config.toml
n_layer = 16
activation = "swiglu"
positions = "rope"
lr_mult_o = 0.918
beta1 = 0.9
lr_head = 0.0402
Each number is 500 + 50 x the weight over its row's rms, rounded and kept within 0 to 999. Layers, rows and columns count from 0. Numbers have three digits each. The size before them is the row's rms in percent of the matrix's.

# layer 11 MLP up, 512x256, rms 0.0536, rows 486-504, columns 0-255
097:544556554535563449544512530533450515507586486507452374517512539420517584580553468541426422483465440468504534574443490442488564532439440518388532516520396515416485517548474500559407442433472505475569452449532558429463561573376541535492505478398563429517536504508605523576493541493525412440467474582565501472484502490466437466565579516399489474476470476434487513503486507502487519489531522558504547508584525506489522496562537490537432567402511439539603462448497585552478532502389546444601490550437498513501565461497462367542512480525593550485473579446541467484475512483464435451476503544486521509537470534566453514459489523456533571491498465439512395476495529575550463550490490417661441551441494605478467435575469416565548479484499434500493517515462498543494510511537457
102:571453519496544518509463573533438513518473520576490570532551549382463423426504513463481452539492491384507505438489537514470558461495490476493488493498553592524469505493443435494496570458453470453467585458510466454450533528474627481479506404482499513452497435557518612556444473551415435487444488424502412473578514481506471599544535533472608555499500439457509549572535448548474527464517506476455528416429378581503495399415552566449498466560489480562620505487429471487441446460449444465487481507518545528428533581453506583470547497578473393501493497517558503415487580568445538527604398489574441384451453497495510480522489561580512488461535416457560516499551495424491483516495437508505557578558473412537571542465407476474448433508546477498453466481564510536569531467429515
101:396415465484587524552491513580549468481530556548403465536538616546481536498550556528518491456493564601556517486537481481423540520605365466535528397483481576522536545437483539489572496444594510557492466509443461487497459478516436491540506545472528524469516372515488372572508428497520533412578506387532426430422510443543428399526567582423510519477472519522585500483584501554571515509454496508488526455446497490466482527552488594466500552553543414448455494485534419509471565538520557448476507486557426428483534542512524430543491522558548502548522519559427513574500436571449565449491526503521529539512435537431515478533532521574508456527457528521547546503449408475549514496499409491568526502495404459496464476522495495453413573529521499445435588356531584456524518478556501
098:462469513470521465440377513503499428415530515530478538498487451442517498408568482472521487491465459587455537528526470494556450507461560469541466439519504541539542456592475486642529403614491506543565516502407453487509506543518628413453537568589435497454447589490432617503449518506511440471441567441386386466511487532542539503472463576455513461430450454508525479558535540484519544463498487520517365513464509457594518544435565530526469496550508497500388439449439491447414582408505526498466406444486454506461508495436440460471538450512501506483469488513473463430475525565477530454469455517535513543422506571565569510545434404421476451461494501557412504433471564480478428523410527520590468546533490560488516460512446479488459552513428431456493498460628464583479479550488559
105:453580547558507576450415499428511591472427520539486474484487494516501454511477384488429445476455451560465493469531574535455529413483371552491469462540552419532407440505512510473556529490522425458522467408500487448480517480484536485450522521496422431519536502500410460561495483507454563478548538502512401466436367451522564435484376413528497463478481468414492499436489502547437500457599478526514599511523549525484465505390579544429510587557579452478511505497476508478473523494441479498614496586549438547398540529440566417409546613465540417480461525407483566414519502522537551582474459490523531541431515481496518465563398481521478500519436537474520513421587487500500537538482467469513422537525542503465550494559592471561475511612575486451502484578569516537563472467522522
099:548443548508530523529511494455504519419531414530497557562498452391505530525498454438486500538569574459494518456493431535472509499511508615550570480527515434445541417506549500550572508388519435534509587522425495373565396444512447518480547491617461500503566538460498553514544486496528494416462429416579410490422555481425453507462475453459564519466524476521529514478497506484558475459570441589537442469504471501460483509434475550447503438500521428554407472499575414562475442444490500565437467509544496497521598579427485561546510489599518477504493483556568512491552527563477465492516433604519488565468466486439515384499375423532521504414519548563472505442525437476481537428462413488519569509454494418536473477528545355480366465479458493434501439511496553435508481542454438
102:502444481541438489552517449511533418462558487556532516591525491538575509572523433548482576476450517385424480418470531560534511583550533506475599435514552546559430550492507464418500599477484462442524577483512454522480482424444516378463456542534490519418443442555525461566420481500431466481529489574481511489589673496496450510528425444478453601499483491597448505516462506531603506552493463448397436569481510554537547446490441424549563486397474459439485473529458480414424535476515590445452440553413507478463463411550482516564491442514514495490463426505415495512542483523551481479541477475484544483537508546495481512478536497536466436568462558546465403557602484494466459547410515546431444524568449411443426539482449456494546504486559468482510559439483468586422496568498497
104:399546397578582407504541474567425503466431497510547470432465383445548502557559518510498522477544457444478509482475547466525434471544501577487596506535506424496471553483489551441598541443539528508491495374549465520528503533517439606430533528487498546423487507487506390480536650583510510395427535528548497415547555473420550490604510495400399507460479490440506465526574389457508506503442507501451469408480434477538380429541483463465480487510500586516447462507492511514512471539490541550460434515528591567487498508392528539557448483507476413502521552488470455559474582509434584495457408461475576475539493529552461507468530509471428482565561415544475531414470606527471475567478508431459544464525509462423483496466492449466442527515483562522524475429512509530473578430519534
102:562432569518558527561537525449481509476476465499550423490545476462545505489460396495382463468413536451483536574432576434539516545557484589485551449518591486567440465601441510465519433490499572520457461559512587430461489546484506425446500509552575437497446559527430567405594530476503544475373453426591473485442513589446480481564499436525466399502462509429604504507600565454517539483526435462511495464575454552442573478524441381496512445486566424502476480505538512485538501550476457489504584495479469402478471482545535408526463477502477556499500482494477470526530517512493479470564467549610512423574495432556552511538564563438584476460446524546580431482559461488479507444390572449529523546497443474549511644519540462500473454499530488533536554464454552495524524442547576
100:561561468470453516562497516407552490473468482541504468577383444440509507440535415446488522551456494490464530499573482494584515562524481476538519496467443490617470542467548572496526463433556562414491511478378497479460427453522417551469445545550468550516501430489553464510520427610450490452450391464415526422415523454485504454528611469458377485434400519433457530473538415478540522463532431530473454507446450515483515435557517516480573512618470404480527492475616504460432497546562517508423525405558479482578470531571482601544573515417480480557536396513488474555615506480468532485501491433555488514595499555535484553555508469385438471482418512476412535599557454509439532534494433478505477478432486546447419438527506483471542473526517462458515493480531482460496479468530527
099:544551480478520506539491501544526509483558508513494593450470520425484435596502477493443483524407467460519528482523523459525475516398533536489547582550391424492547444536441507463486552504434445591527524524517562399407482535613493508588569483423538557471543500491503625627483484497540511543437561430575457506471472429492442421519465556393424511441496505501603592514461572446481489503414453456465468455531504534572482584583495437489442450420469562450560498529483444509569458482518513454544559477527537421469469558501505467446425548540413433506531498415442590524512475445501435563461450510462414432524494609545584497500480520499588453561466498438483481550438491457432492470429515456498460573477467439424539470566443478466485480394498435526522540579502548527506552518549588
101:497544502513479556423543482464504516506494580582428526473516463552470555491487469472547513448517489492465477585484510468482448517414480480582375455545533576526436448611609583428492584518557544478578421476452564454437527521471517466519519456472484484508403490496404487428616451553500561479483538546504467508502495649494595352585519478476459513393498508524477408462530542474552452491493524477509506539521561518438542504398562502531546491521485456556496572520515504572502514556447516439403516471523403463507495511463587465470520549468449511411467506508453431474448502558473499512434591524429491501466484429396529467506547515465479464472437505508452581547410551396554598457478518545476550556501377480526431556521423511510448472519478529370498488508534414446493572537483546
098:530553473532505594662507534512535495557519444518539551443569485486467539519472612504531470551541541516488405491483472598527527423492492524535460467579537515434581456447561564566475499517559490416416518630494475452526454522588430458421545449485530432508547521521405480454497482580550594501511443460455500522602417526500501518449671436518484509489523586572553444489518518481625483504490541530422484420533526497447508516581506561540486395471538513566507532531450592451473473506464505517436549467443513459501484415552537556501544579506508525577478546532488525469566445559491502483565522459580586472458447507557596397516539493444475530474407503459492583491575478423513551539430497521537528444548554561519460448552472517461522417431546427566522524528475527524532547455471480
099:507521459595483622499469458552464506551484434511447430530629482504489471519487422492525456524483468524458467488498482381460529475537531470537555517512557550580518426464569501534476555502474502471467510424565429527448467349499552403429623582502510442560465519474484534460399579494570439526504474438498489487474386523481495459350552397564527439462581510610466469475437582463532456480526486443526472510497488554482530534494492486442559478491431416432481524571573386527552457575528498540474505490470499436477485518439519418525522554460444510481432527531582507508418538514481485503523477595441511555490593455508406441459495512570501458498487516534544542467529474505499580494447602431526503480481531530499561496514469564557439354520469517441559573493438590537486480564480453
101:537436381470503473435507581577586492517447421599473499535454597462498534565492438448598453596502538554521552445469472540457556572596578526502511541437423491403505496455524476407400485492486572563485566441555485498573470502564450440529508465501557537499603497470515507497520492506490507478506392610496493529511437429515514476455534443533517476465553598505450581595474457534462501565450501545503633484421436460410534502490463530492500441524530515510579467430525550453500505489492522523525557501446555419408462354439581524522534532558486505512536505506536469558474541502484514455561496524638497517413437534501486491533557457527481562494488537475535483562498495538528470473565434519486394533410459524479534501511562396559458478527580489525472608480534500438486491511480628
097:507443582564536466559577530429527490457479491434570516536501560427456515440495486460507502403506456467523488562525538519566507533581487502480531569638446389505472504526520446503502533589592432474498517409576434555442508490544517496504568582489439506538502523505569431483457477403479448504484473516502533565614408537524541486516435588584420490505515437473365527436450423498437454562521497449522451485548497492435552494483512522553542581537554514430491487518448556459465456490500450488465451485587506501413561555507435502523469481423532486459436559574574591570451497561576494557453495573575412518540522557444409412481439510597463512541469394542475551436513410552413419483523492471461460532487428524459477541487496533529478577470530475385561466479483544545553492532475561
105:478592517567445505525453498445532625550514470493506568525564440538473434458416500602556414536474563481479526481445409527587504492470468565539428449445526413463490559423498589573479535427531562494519473483500471501568470429533526420547479417538452451573451495482523433447468440367504481458464473500469401488503507599555580458472551532525519449514465516523321477527546550479525494449517524532424457455565518535467535430590475557455443503504535458534548518496532587558444480552492550480498562526478488425466429473458453499560486588497533538422512498554522491514582565500405537551474517404497514511462488418458535463507366526517399457515528433561508484436528528526554577514527375456403465571450448513545472471492436555535499525516545484513481512505544461476523588521457423
100:610522406528448511494485468548528385465556480468446612445452537424510496471496439568476480428417451476464441473535580486514492530512383487430531445487537517516522551547558511448550590508509477459494527459472561508540494441504547436448481485510464434527465510507540582462470382540505543520541469465486463486525483506528473555577533526483488465584533514552453490516460622503492554539514398512460435574417503538468560466454483501582473505478526609502460533466540526573462545473633501574616487516527447560441461488483438478500503555470605516528545506514491522526506658532471524538456505549498549473621434564407560465516532416520561482506507517580364462595459512512506479439520503563517491562424448486469522485454497571461426399551489523565617480516508478431515477509599567
101:481469532513596534496505541531531459428435461480504539385568456489562521501432460466431447455522544539519536538445562552505480561518557447545582605541569541518510428515562423530495461439495523469517455377435459409471432499512442487471543499452464430468602567482496565516446415446509614491457473526495520429566443547539443537419552437453528530580441552460526522516386483507557561551539431485537562460471570562479549490501567447462490473496423493527519518445555501519533524471471504515494594471523538489392480479514487491421336497527491487541383553500536556436434548483450414536447478511506510412545629478493610453510542581559475515479490385450514508555460467500518444519464536444497488543385528557557561500547459567519578468464492561399523506570524500523522476500504520
# layer 11 MLP down (transposed), 512x256, rms 0.0469, rows 486-503, columns 0-255
097:563521505438466441574555447562516449474562485601532389545520496439514493515503476521471489528562533531570521496396490387541509575555516562490531546528504396492528412474519491608495474560471492524416481508504451432582594520422523436383567457512518470506494507471452541490564543449509495435411455579486495528490504492521459511514518572464567368475528537499486529445507532543502525501543533456429468468541482483542418413479531491514363503437558566509512445524507415565417491518440547554520403514517512510414553555503576517481567571483537612484459534465527481487527471459418559605419472439490528533527481501545536455505455495542529573581507474457512435494535516435576444555529425517587532496530502544468475510558471403488480468411510434522486530500454591590475545545664553
105:461431454485470534527481484562373459380521464509497569494478565497510433359572581471498527452559497520560618500478443539407497463491507461465493446488487525497543596442487518493520549508503523489435612479508488454532494509542505431525456544477601533411541512543513500454504484534459496517462441431515509496414518490533468600594538473421519564503489453454437497524563424550568556492505562513437490492512475426508450475466482495510447548495459423453572517529435535496543410574456416474514550513567514541557473520521523568529505551552454492465482548510550429437509599465474639502597493482553455479617486400572440476466456463502478539517401488350518492584506484407593498463565444499528419574597492425507494467531492498438581539435586553506487468520424502483510536509540449
103:465455606515428484540453509569509506536550475497478506434501390501479430507482521461472477476474457437409461486503502531519564518471447494546548610510485489443543491583502517514381471482517450561583492499493528454505401496384418590506537544547449502587522495537564505479513425496504519627464555484537528520590466540500493438489487459539512508509592406441520584408521504570460576486489377539460474585561530531488422497489480616482536473548524533555452495513539560541543552580496519510536476519465455507626644558519502566404512537558487590529571450414452472534513529452520445420464468509470484402576563503390549505505549556474519565477490496452565411486565574527445501518517502482412564541455567526500513538434472585508500506571445524443526493570515510503596512436558486
094:509564508488557580596566486514502452483479495490545576506434525502499567460570448515418513470506447453514514441503471507515508526533527493539525522457562444479656510443526524568455483566481528496607428461519455551574477427564478564449530449534456459489563530630547517484448556540474580574425509458496526449487490566476530425490520482485567481539497588537611517506419459487506476434464510531515559544520540596376519496530435416407575521456491473487608518528493515516534554469529533411423499551568557600480477422449570405505441483464510477551517478597502487503458549521479470328477452613530504437500487512436409465512395458528519533478514492505535433479481605551487525440495509508433543547497545420543491491495485542511510521530507568487468496402391400565485462420491517
103:481462498542490482517547528519480474431465475446553580555491483506529394430562541568450503509453464439459476478463465474459512657577455460448517482524504511500543547503354513557521430569459493520467544533503472449476498511483483586400463525494555503472492470559516531506464458526485500519550488429454556416511437411537565520521598536495530494383525557604398463571607528597544496462575507537523481531492523474420445452499502422608522514564569455547397531407473487547441610426595490508496503414473482475460537348544606522543517486526530451411475529516526530485500467507499529475506493567490513443391475467617518481482444513490444499563482547493504561481413475442496451549580520528627444431433461510543453503499495535510579560524495481565464449499520496463465396515494465
098:434522434476445540463479569535495463492454597498517351495464530464514622530552551466434569441522496476471458569517493591458576469485509545512490554449446485511577411596375569416455539532496499501483536456584429440432465521478528451522557487507440490484543549530508446487505416480513475552531526468481499516535507590505449635432492536507573473476376629485522514487533518449505539434459515478519566503498531550495520585503551499605488490510533449483477471474513572446443554389542457415535525509549571546437561521432464451547557503503566534566463508545507577487584520441465492479520432497477511449579544490496533559523517523596452611384529507513533456472513485423523434446496602530474495482596558507491485522542550465526547590542436556536477444574489467486426426573437450
102:522496425456521567511451490456479484468555584481524453493491463467515485495602542447499492517499501384534510472586539509524479435519487478571464558446489497516570466535589500530487584563493528506467507562468454565423469450471538480478541491478453558580446465460488474456569494521458481534559496553496511485537530658524520543514503656525619458450562435579490503482517462437437518612453576517527523498529554471507491497469500489462572525523509435527571525429512450490627519633463458585451493465447534552559459601480504480395514514496467489560499471543491500390460547554460523539428489542444555448462519500462550575451431437661451480518426569475529578446474482462436563464496489474375506433610609523540470490501550536472481595544461505576469517569487524496570521491475572
100:525551545481545432487479455459490512508478514351510482520557482525463472451644555390402504516491529453515486539466540545420513454530492508514458562561493504473484472471591552597419454455477513492406539478452535427486452419432399590537508472375482413468578515520467441548476509538532502509488506550505541573519451432577501465538526509481467484471568397532572463457485510508448527522463507575492551516475389553514543475563510461501504509498562568453525485519568553425450578453493549422493410674461506404489526624493511451523588488428561493537503518540468595459438485575506469530373474502492571565529504541520453574429512491454508539543535565504514532502508548522438499471407562558481482491469492536525569552461483518498394477456448600448515471430474455502486489518587522
106:506442527525504517524460396533464538472392482513505486556471485550451570501494492437442459402554456547415582491472503552470497580556504506520499488507503525527432604534445550537588535558573509515659453534531570439517448484373507459397559452492476501459537587482480508530509505480436464593467555541573508541523442508459489478499495494463524476494470478412521406449530512431516438447514502612508541459497404466535459432459496518482432487525476441469443468533490567536428545465441528586612498387439452519556464446483474493477516560536575530540383521561500485565507465581493483428502493522538469520625496502467425494510576458476493452465505493504465503541538530495497616433469478474564569459463469577539566539538581488375497500360464480420591464460431507562547472522454517
098:399524443516404472500413456482574509459615471489518495510416572511428443479469526444494488526441468527510435601548563544474501491497560552431487503472606394541420536536545468461478467404526463511420427480536444524555568481498495612543505528576451492532485541515498611466505490555588585504357516514493555429450457552552468490476583445569426466517445557467535419526494458476507472571459532523472518501406496514504528539494449501438538433517439526469477452475419423577548492522523472580530439439506494496499432461492470492607520532498531416544473428510386482527591556518471525555446566455560494526444493392495589525476534452445506520542498484540515544522557470529477544547622537483525537521482436506448560492582532462541590498503509422592522567467520488407559528542404536
098:496474517550510487417563436486521594457555439449544506452437484445513519479469537475473510478547504504506480529515517517491514451523538451429574515505486474477453412565401452502513530581496500525574503478552532542551474593568494482487466484536541446570469531498534626455501525464413503482485484447543499578532579497460439569390513393566452516506413545519439571542540502450516521519477448400411428488538528446468494532519561487459451466477455525466466472453528508495462502583517456566511481436461465503508532448533520592480404407608542522561488506595477406563442393408525538523532364467554577468526564446512470490480388537488439500538553510564472526511483456555445384507556470393541491478466447532462488525472356534492477551547449467506428440557561478536520399628437453
099:457557589462491518479449464522556524432568515561549549552495506504470532485508555457410493479482579520504485471486595435530425435522486559444535511446589463531460582559413536478433447517567572516569480586511474550498580527537524583486497589590489464603556524426430589579483452503554393542523465554470531509471521481552520502465545569554496465466538571463490523610582435530540525552510408454548402525447501468437486458516485494503503552451467527412618522461568519514570534542480460497578491515490467441555428468558589540460435512387516506476581485481475530543425495541499571464552542480468475571459432505439504562513553469603591467417507459471470510588439545585493551484528461531479507521602507453523435409483484556478527398492509548555542539453559437421518452439463468
098:478459465532497559503454535493549507434487478471523495486411513459462557550521507465608513552558487484469491628495569590481478450529491530548539503562407563476389584583453499512544506636496515503574503441413504503491436509462507508423480491487480523545508415525532498495483461449462520499629467559520571510600487471571479530538467435549531478512534438504544528393508545455482481423483460506527436518495442427449539458483479477548594484515471454519517496536469403631445446467462498460473371561507518464539530426488519470532434557449414554450490448445493443460517542440520482486501406496558526500508477545483535454581510471513473483453441494426621510505544530583521305537474539481616467432442478463570427515501495561426446573454429569503560485491465520499568474606463466
099:458584474472454501505481590430516412491595510430514465555459483482483605474459504536503539507461496430511510506469586480513500455474432477540453558484577513501518484533437533656442505506534516540553443626473458509392476526487523540514605526547526525560514524469482477524360495503439474507504479554437473471542543442501567464558511527493562492451493483423434549416469499573398442553531523450537544485446432409519521474623441578585482537446581472499549553573553476508567489445525551541543456437539398520449505477466470501489521525596493477432496525452496558456517523514468507487467472485520527409462507578492472512520483469546407458477511374523459477495475538525542518556503509448439450451565443516515520474377685568457551527580392428570482515441432515424477508470501540
095:532563517452472545548586542560558459554449533497457556502545419453555427502452486571495511422536516443407526505533516517424510453448519466511489438602429534595515474559511433504494546471512514473337387453536513459459425394463489450591466512533531456444417539435454455411565468455526506473600484429542472450549551526442584460520534468438554451579509566527442511438490502554498526521538487562467517532423504567469463434626431600499529526438515538460480454497525459497443492482511514428536547554480568555432492513623531492549514497477556468486442557459469431517457512557580492545452564520588405436463454526542515623508549467491427602463494513505502437435482493504489476529560468453525461489537520473546546620488467437470484492434594477450550456463469565495588526548507512
097:568449476455556568500549580449504405504579603520503549527564409479606531520531525537438570485529486470452563513570535469535440426485487612496528526549471453534493541549519563444481488470545547482549510574629421550537515484568460497540531493473458563468512551415456536436565505471446506541486477477523530513569641457497455448579503428422584497490487564373554521497585463581526454516393508494504494517509520621620511444453583524529510454443483509527487528491427472437512488501475406508510452500508513531560529510508446566540530426530464503430570511570438548550439578493501504529436525478478549461454578576498432548499422454523525450454604450505563548504504451491548502476477460589472522507497459496502473632478484594460437465409517422469466464485408495482580565536516468
103:512454546441531488445528589538436532481477496455461508461597418579535553419536469411514498515460474458455525458458458493442539531521497479469510530518453520497696499532506524417468442527521495503479457547541425519555566327435506499533518436525427444455513514533564496428436542444414480562561543424430491571585518473452502474508523528451492447487531618529474503521555500556520452540477497533479563491509457504502559497477495492433567471496515512485414477506426586481571580472489542455428518446483526581398577557459527435516500617450475503525536557571381509517473540550558473544439518626484474496508538547472418465380483594469422526520541494517584425476549528551509449496568508556485484605491582516424574547469449560577526490448492537449512524476569485524539528499471435
101:565536507427427454532504475484507427460468521560577500407485508490454521576543468510501489514497466550484440483594563520521632502447479446506516399457553480553590488461524514545526456530470575538482539465426596534512424576470516437556500534530402441496525521497498419520466458520480481495464534520493558524456447487586462555478577503539447568546515583526526510521476559454466525530463469512536488480541488471469542539423490449546437500564527545470499484437527543452556364588439535447515447455518452436429537568593448576468565563568462447480486449493599512415584507462420488531560523499585591471471449547453479505424535534525518488462461389556448519554494401434498522544440621494492476482510349560491479345470517486521487573482453474416461555459518585542408498522552509
# layer 11 MLP gate, 512x256, rms 0.056, rows 487-504, columns 0-255
100:543508540629523425551540554507522567529488567511545523484479511456459487526477583503455484541437410406514483473526543496575538522469537516439455526439568507472532480579442506560533568484491488471438471462428534486433541442457565525459586402614511587401533418486499493577521533446552409500445561469509422520486492501482491522435597564470565406583548524512529444437476525554423521445526440476530508551381488604452495462512536569427555526506598552597574477462449535527502545428492476457494478534431489509437573485491506430470533468485455483519555564481481543509429508476497550524467502424538378545441472452499497512567476463614550494465530455453627535441504513466475457588466482499474574529472540556543534519494477430616455461450537445442423395517522533464576581509505544
107:570517475564559442583488414557528479548488502477534385527527543500532486489521431516546435425546600595436460503572469466526541400503555429541437503604531457492441456543498482521466463480536662425454416463486447510394487442557539474450565463476506505533430481533427424542444531523571562405489470436527569466413516516527518536447574638536535459591607442502511452489385533494509498508536586536570526544469480500456540547559537510425566550471425433489519529471525482431586559398502489439415532485469489511532460525536464486484471475521488465585524464494540509484385468492526558572433531466551513517465519437505550465478464606526527508532527521505495523557482557507569541508532480514460499617433502480473487454622448484526407546457525461469472582540441509569505488475501481
096:448520526555541550512548479530554503571453497539545505486500576517471613499468414452548503524468566616545488505492498527502510543517598452491487452555522566476479451562548520443536569460525528450417415444465489525555403475453430511482460525475499567452534566535419533480557428509499480519539446511442442510407526549560510560504543462475548458499409542455547519437435520547461544488586463514514472530513599493495532481533481417488496485442432566520525575479430473479572517430494482490453566494478569421467531416542605492507482554545482455618451538527457466385526540496489481436505437505512580570602342502449429528430517468534499613497557581426586519523422476552420457411507499491431515569565430543534384459528490476514449502553573481584482504449429439556433457497447505
099:476470588494482467534501431507529448490428453425491509532431493434553560466504555462433561421570431459495480313519508454552610485478548563520524583491462491612527521476471434612431482503503500508523444555483499490439492527442459503483480497562561503441512514373541485572448617503504518455437554579525523510488486577442489464482442550615471473571499417488510557528508440444464510560523507458575376463586462537442537596518528517454571359572507508527496443461532456550490516466495561489396528481507470450507566494469487554425541472490446433499461473510453590467511498475488527482431464467536443535550567479463555438576477482549375507520510495529566529565434573476433567478538497472500556494434594430516458452545483498466520574500528416525512486470457509603582535544500504
096:527497510533529519525421390447479494560526606459485478563476439462507414430544567478582422478496506634439462512479416537454494531496538619518585475551580576492478546473455547463523463496514545426440503407440543468501513419554545485411452413496563490531548457527400519515501490475494531526499535468471586470507492489465553569545475555510564521522515442366549541497582481585460577501449481484505501460512416506559504455484484466534499521495539530615537470501475566538525370455514529493564484498469452454434554492477458472494455476540477473574487595541411568572439504482497493393393520522470555587486509552472570484585458485475516522628532568418478511476518550490522438574470489482419491617453554491490451573437484509436491474567446488417489463433492607522458508434463509
101:618488498446565529513547559475475470473506523535583457516516488395508488558480526454470566517495651414546485619492488505620517425477457524561487489502573473465556599502536567529492488515527530604511528522460499398552503402413558488473450515476509471497475500484488450518546505454499487503395433479496549466539481524478494476421483520537519565511550413495445458532574534455455508451598509448496471529449487517492509552479570531559535501510495498525479515411515375509401465447541444475445540507456446491426548478441423547483428446554470482498455602503472457501546479454487556489434376526558417438506442476529543526472515612611520469530510441466493500397572515499485519554528619424533620533463507546465441505605543548478542431489448501524475562636530530469466483423564452
108:559565600477498429532479468502571418492535606471441452439511495505451568492506515604484547428421437488557491525480387543495522544454450594508520464513492638493481421498572476423506453516417493487476502523450520465458459403416507520481517508437536544587486451507549561509577346465506486513476544530435498533437413422611474466484441517564555440572529472565471449486514558552460544545491439512586421506477535554492425550508529470587637532524565531505515448537536568571433467439588523439464484468470525497482545479515603501483471450527547550435444533460493463410484562509472459517400552483492502530545516470454556510567474504524613531527428633403446537437557587482460487504499536457558487478424456562459515508493551510534529497497543546516517532492512512492449525598505522
103:397484498505555444563457456569541507502453515453461491445470591480428522536545473586528553546478597431487556515430532582597472532450469508502461488478492461524463497501497565522429412459511545489448538443472635449434561460573552514497500451557571447484507482534612488478544491503520490495447494437520479373505578504534451395435523516570549512628534471592410464565494550489524481499483456543587468500528538554459473542512503433514513473515553492589539526495485491509489417526580453475485573497543603541422523561577602565497438447608448549566467528531411524474462559416501491496480510502450488565448526465512547483530457543478530524588543520467541557588426437513539418544442468508413509518522577461497441509453490509560448456449452506373453513443464445521389469497403545
096:532455611539514458529433495509513560573454406512472486540451525449489610575522530580432502547503507520467496474469484505504452618433486494533504502514509495493556474539494466552549411583553514600497441395531599500461558499471448486592490526473465475525460457470510566590498442468466506558517474486495533604499386551488523477397435545547503402652432487456502502519499487505440575499497425513582459495580606490490472506553544479475583561494392490647508568474563500441481501469455512446527494511436516405525449414461490446384483425467555517463495494504431487450497487475490481523460496444492516500566494558534448562517392500512551460571516552477404488446465535462518542558552501505408454477516486457511448488447461636508429550505462548439480498461500462573510547439459385
095:445524447478481540430533517530437563533529481459474549552485511505434498583511490476520550447465495508463474567496470546500471453481536477521389490466447502438502420474517532518487489520484492681486569443511454442454404502449496587588578483409607520573519561581411564485475546420480533541538463450484540522455509515519469427479464549528499453459567519549540489442566449448456404509549512466499525525520447559464438476490497477516454505470526489524553615497409429523532501561461470483473362477416522488436472539548645504445492477480478513535536456411553543378513520500605517526524482467545473494465436511446534422399429584574409492504522385496459601438500538548448466531462533560530452491433495539490513485500473531628532535519487522500461534578626480522437448451567540
100:484449448537573501478494498455481489470471666534427523485473525459395522492576434575523471506452499488533557518447575481500469517505442417497419507497458538474538465522449588429503460549421444611489447485485480403503445423405475637470487548504514474518413516491421543532472433495512430556480488541434533527449400429545550507469566423493458483490451501433453416503518503499423521524514481465595421517613501502434538533592567436601522557524520594521449494531443563471475565486536486522499509516480528472469520424392491523511559548443485506463408465469528456493453595437522508500492461538524440633457557528503416473509516476505586515567456481441463544547420583448498504501523586526457440464540510529462480473508456542553440498468462514491423587446562517512372562502412538
096:610554449609426468456451460463474471503497485563473511527431551451442550431544485585456469453462570511504534450525547569623526561504517382516521399554514503612450533575526486580437486516458500511481545520555475434464526565460429490500446514400559478504430486504447530445494508508502508579593560472474434545600488448522430486430559503449535477484500477515486425434621521569479472546570539462488515560479493525587462530591536514488493574455566529481572613447488526438528498621548528439548507500490568437433519507530547495413473466525451446487444431488567578359473468418533500403477539524477541506515473465460430494488523466468487456578504498490481432532458579524478441458559556518454458508426527466540429515569446441422496561472504459488466589502547457554517508525425583
101:521535545536495463552523364536609462445510523461515541565464591506557497437475428497447513548538565484511524492366463551439489400511462533472564475577477555492512466609456527559467507497504555496447555416485498534483487459498470466497522490481578422395453548431512509519486431623538509416451479455493574475537556516409461412485483440477526482592503557442501469410520477607480463495577556601541427494506465556521490492467506467553561573519502469604537444542593442513522458551602430508539480447461605490512527480457597484504503540558520417547485474472450518534458520522536543458441401540481516463457488434473491465534529515437541363536488458501544547480432537590557444471461501536546525620552457487485557500650541513451481506508465529519472509440430451416522473552508506
100:429550532467465454452521507482425527474540518444479405420593525495522565496511536504465488397397465544516490474501505491500520551549477491405520481604597445551469475455623554505514507483481474527529481459499495532437490494401484561491552514531534552479455500469584461456382462566419484497609563432425511463533532561469532423534456465550537489502526514472570462425506514474617472414559554398506452589524547458441404566481624478457416532447511447473535543506510540560488512453499472404418531487461474427506473541521435461412458535459482504413413469505571465460496474586410434485427445466440537479566504451449560544459519492493466466450508512447425500516497498486537462405445463465434557441546449484595436430467449514490620477448513389466458450480481484536426531462523526
095:493474521431500521475561498537514414517507469471589499438480509561571461528489617605566573511543537423533503559496472518442536494589516511418535556426490616557550628437484488455531560526530530460543572480543548404453502463544408446453506478455558541478536521476538473464526501480530492494398500451507583542447518545447521479391436469504536470559517509594472462512497443530441436490452511425498496530503505448502491529475535465472490488459494481465449545441528503547509421400472533572572558526463387551416579494489462612397511419474491514520479512442480601567536539467606542597506434530520412505461405563525483495568515435489494540615517533584491505606472512486568511421499478533510445528565535472483504546434484426505559478379500535447505467460490544567390576514462471
105:444426556504511517534484510447544455523450547443523534423594407529534439530554618497541554490434563552508495529436385504457426581472560550490522520529594413499463410425475540443459416507495441580479475438462477442485502495413561458441514457505522498510508463515541509481488515434481578514520592518506494450496496519604465362415538465467433443528546520474418458472545506482457602513501490512487517473463412542506372443479547555463519530433486452434584469559433599414433515452526450504509493613527519552463519517441520420501544490514486491552518542533508556465490502501453520481395553479419525474478548442465522548549505574483476527554579545462541562458481525543636495497496451505418495582370490553512551495438467456556426529592528517536462546556508491500454554489475381
095:427563557495506486524486461569516426577495494485551382567578466557481453506488564489495474507525478441415475537518532538620530485490502496444422614456543531554529476602525573459501495452459558396484441457519516507454568468488506450498549581539446471543476548547546533422513553470509544576508537510391536466535668486570564425458597600554612516501399561387550465512532439484545491522486575551577533584538514556436454511540453493517513464487528484506608551418563532506521495527468486577522472490451493507480493480467471442541544499427493452478512520535462569432424435454624478409468527503487485494482517440405495520516590472513475602483460492522405493526443583470480476531518508555557565422438518519490553517487550462515514564582477534429418502500445538525431500434494520
101:468451470519499480478486477568529513461429507470443554562465490440538534477569435568543496488463559614473454492492507561466570494451461480576418447480503531496519403524561552501487438478482554577421456526507494500452424524496382475563461518449564469468538496467455567556496421407559485485483586522483519585486497453558496392455516524530557443563390554429574508536462535585523479420533393483527575563563569546392506528476486548492517463489506528546596501517545392525486540392452522490443478453503516440453428429578518426497490469481485507604425518495571476459468568466418407391478502542536450515507451571573440522555572498465464486527572533434472394468504570505435491487485509510501401559477492524581503525608442491564560594496469480518446582502547543547567523517460518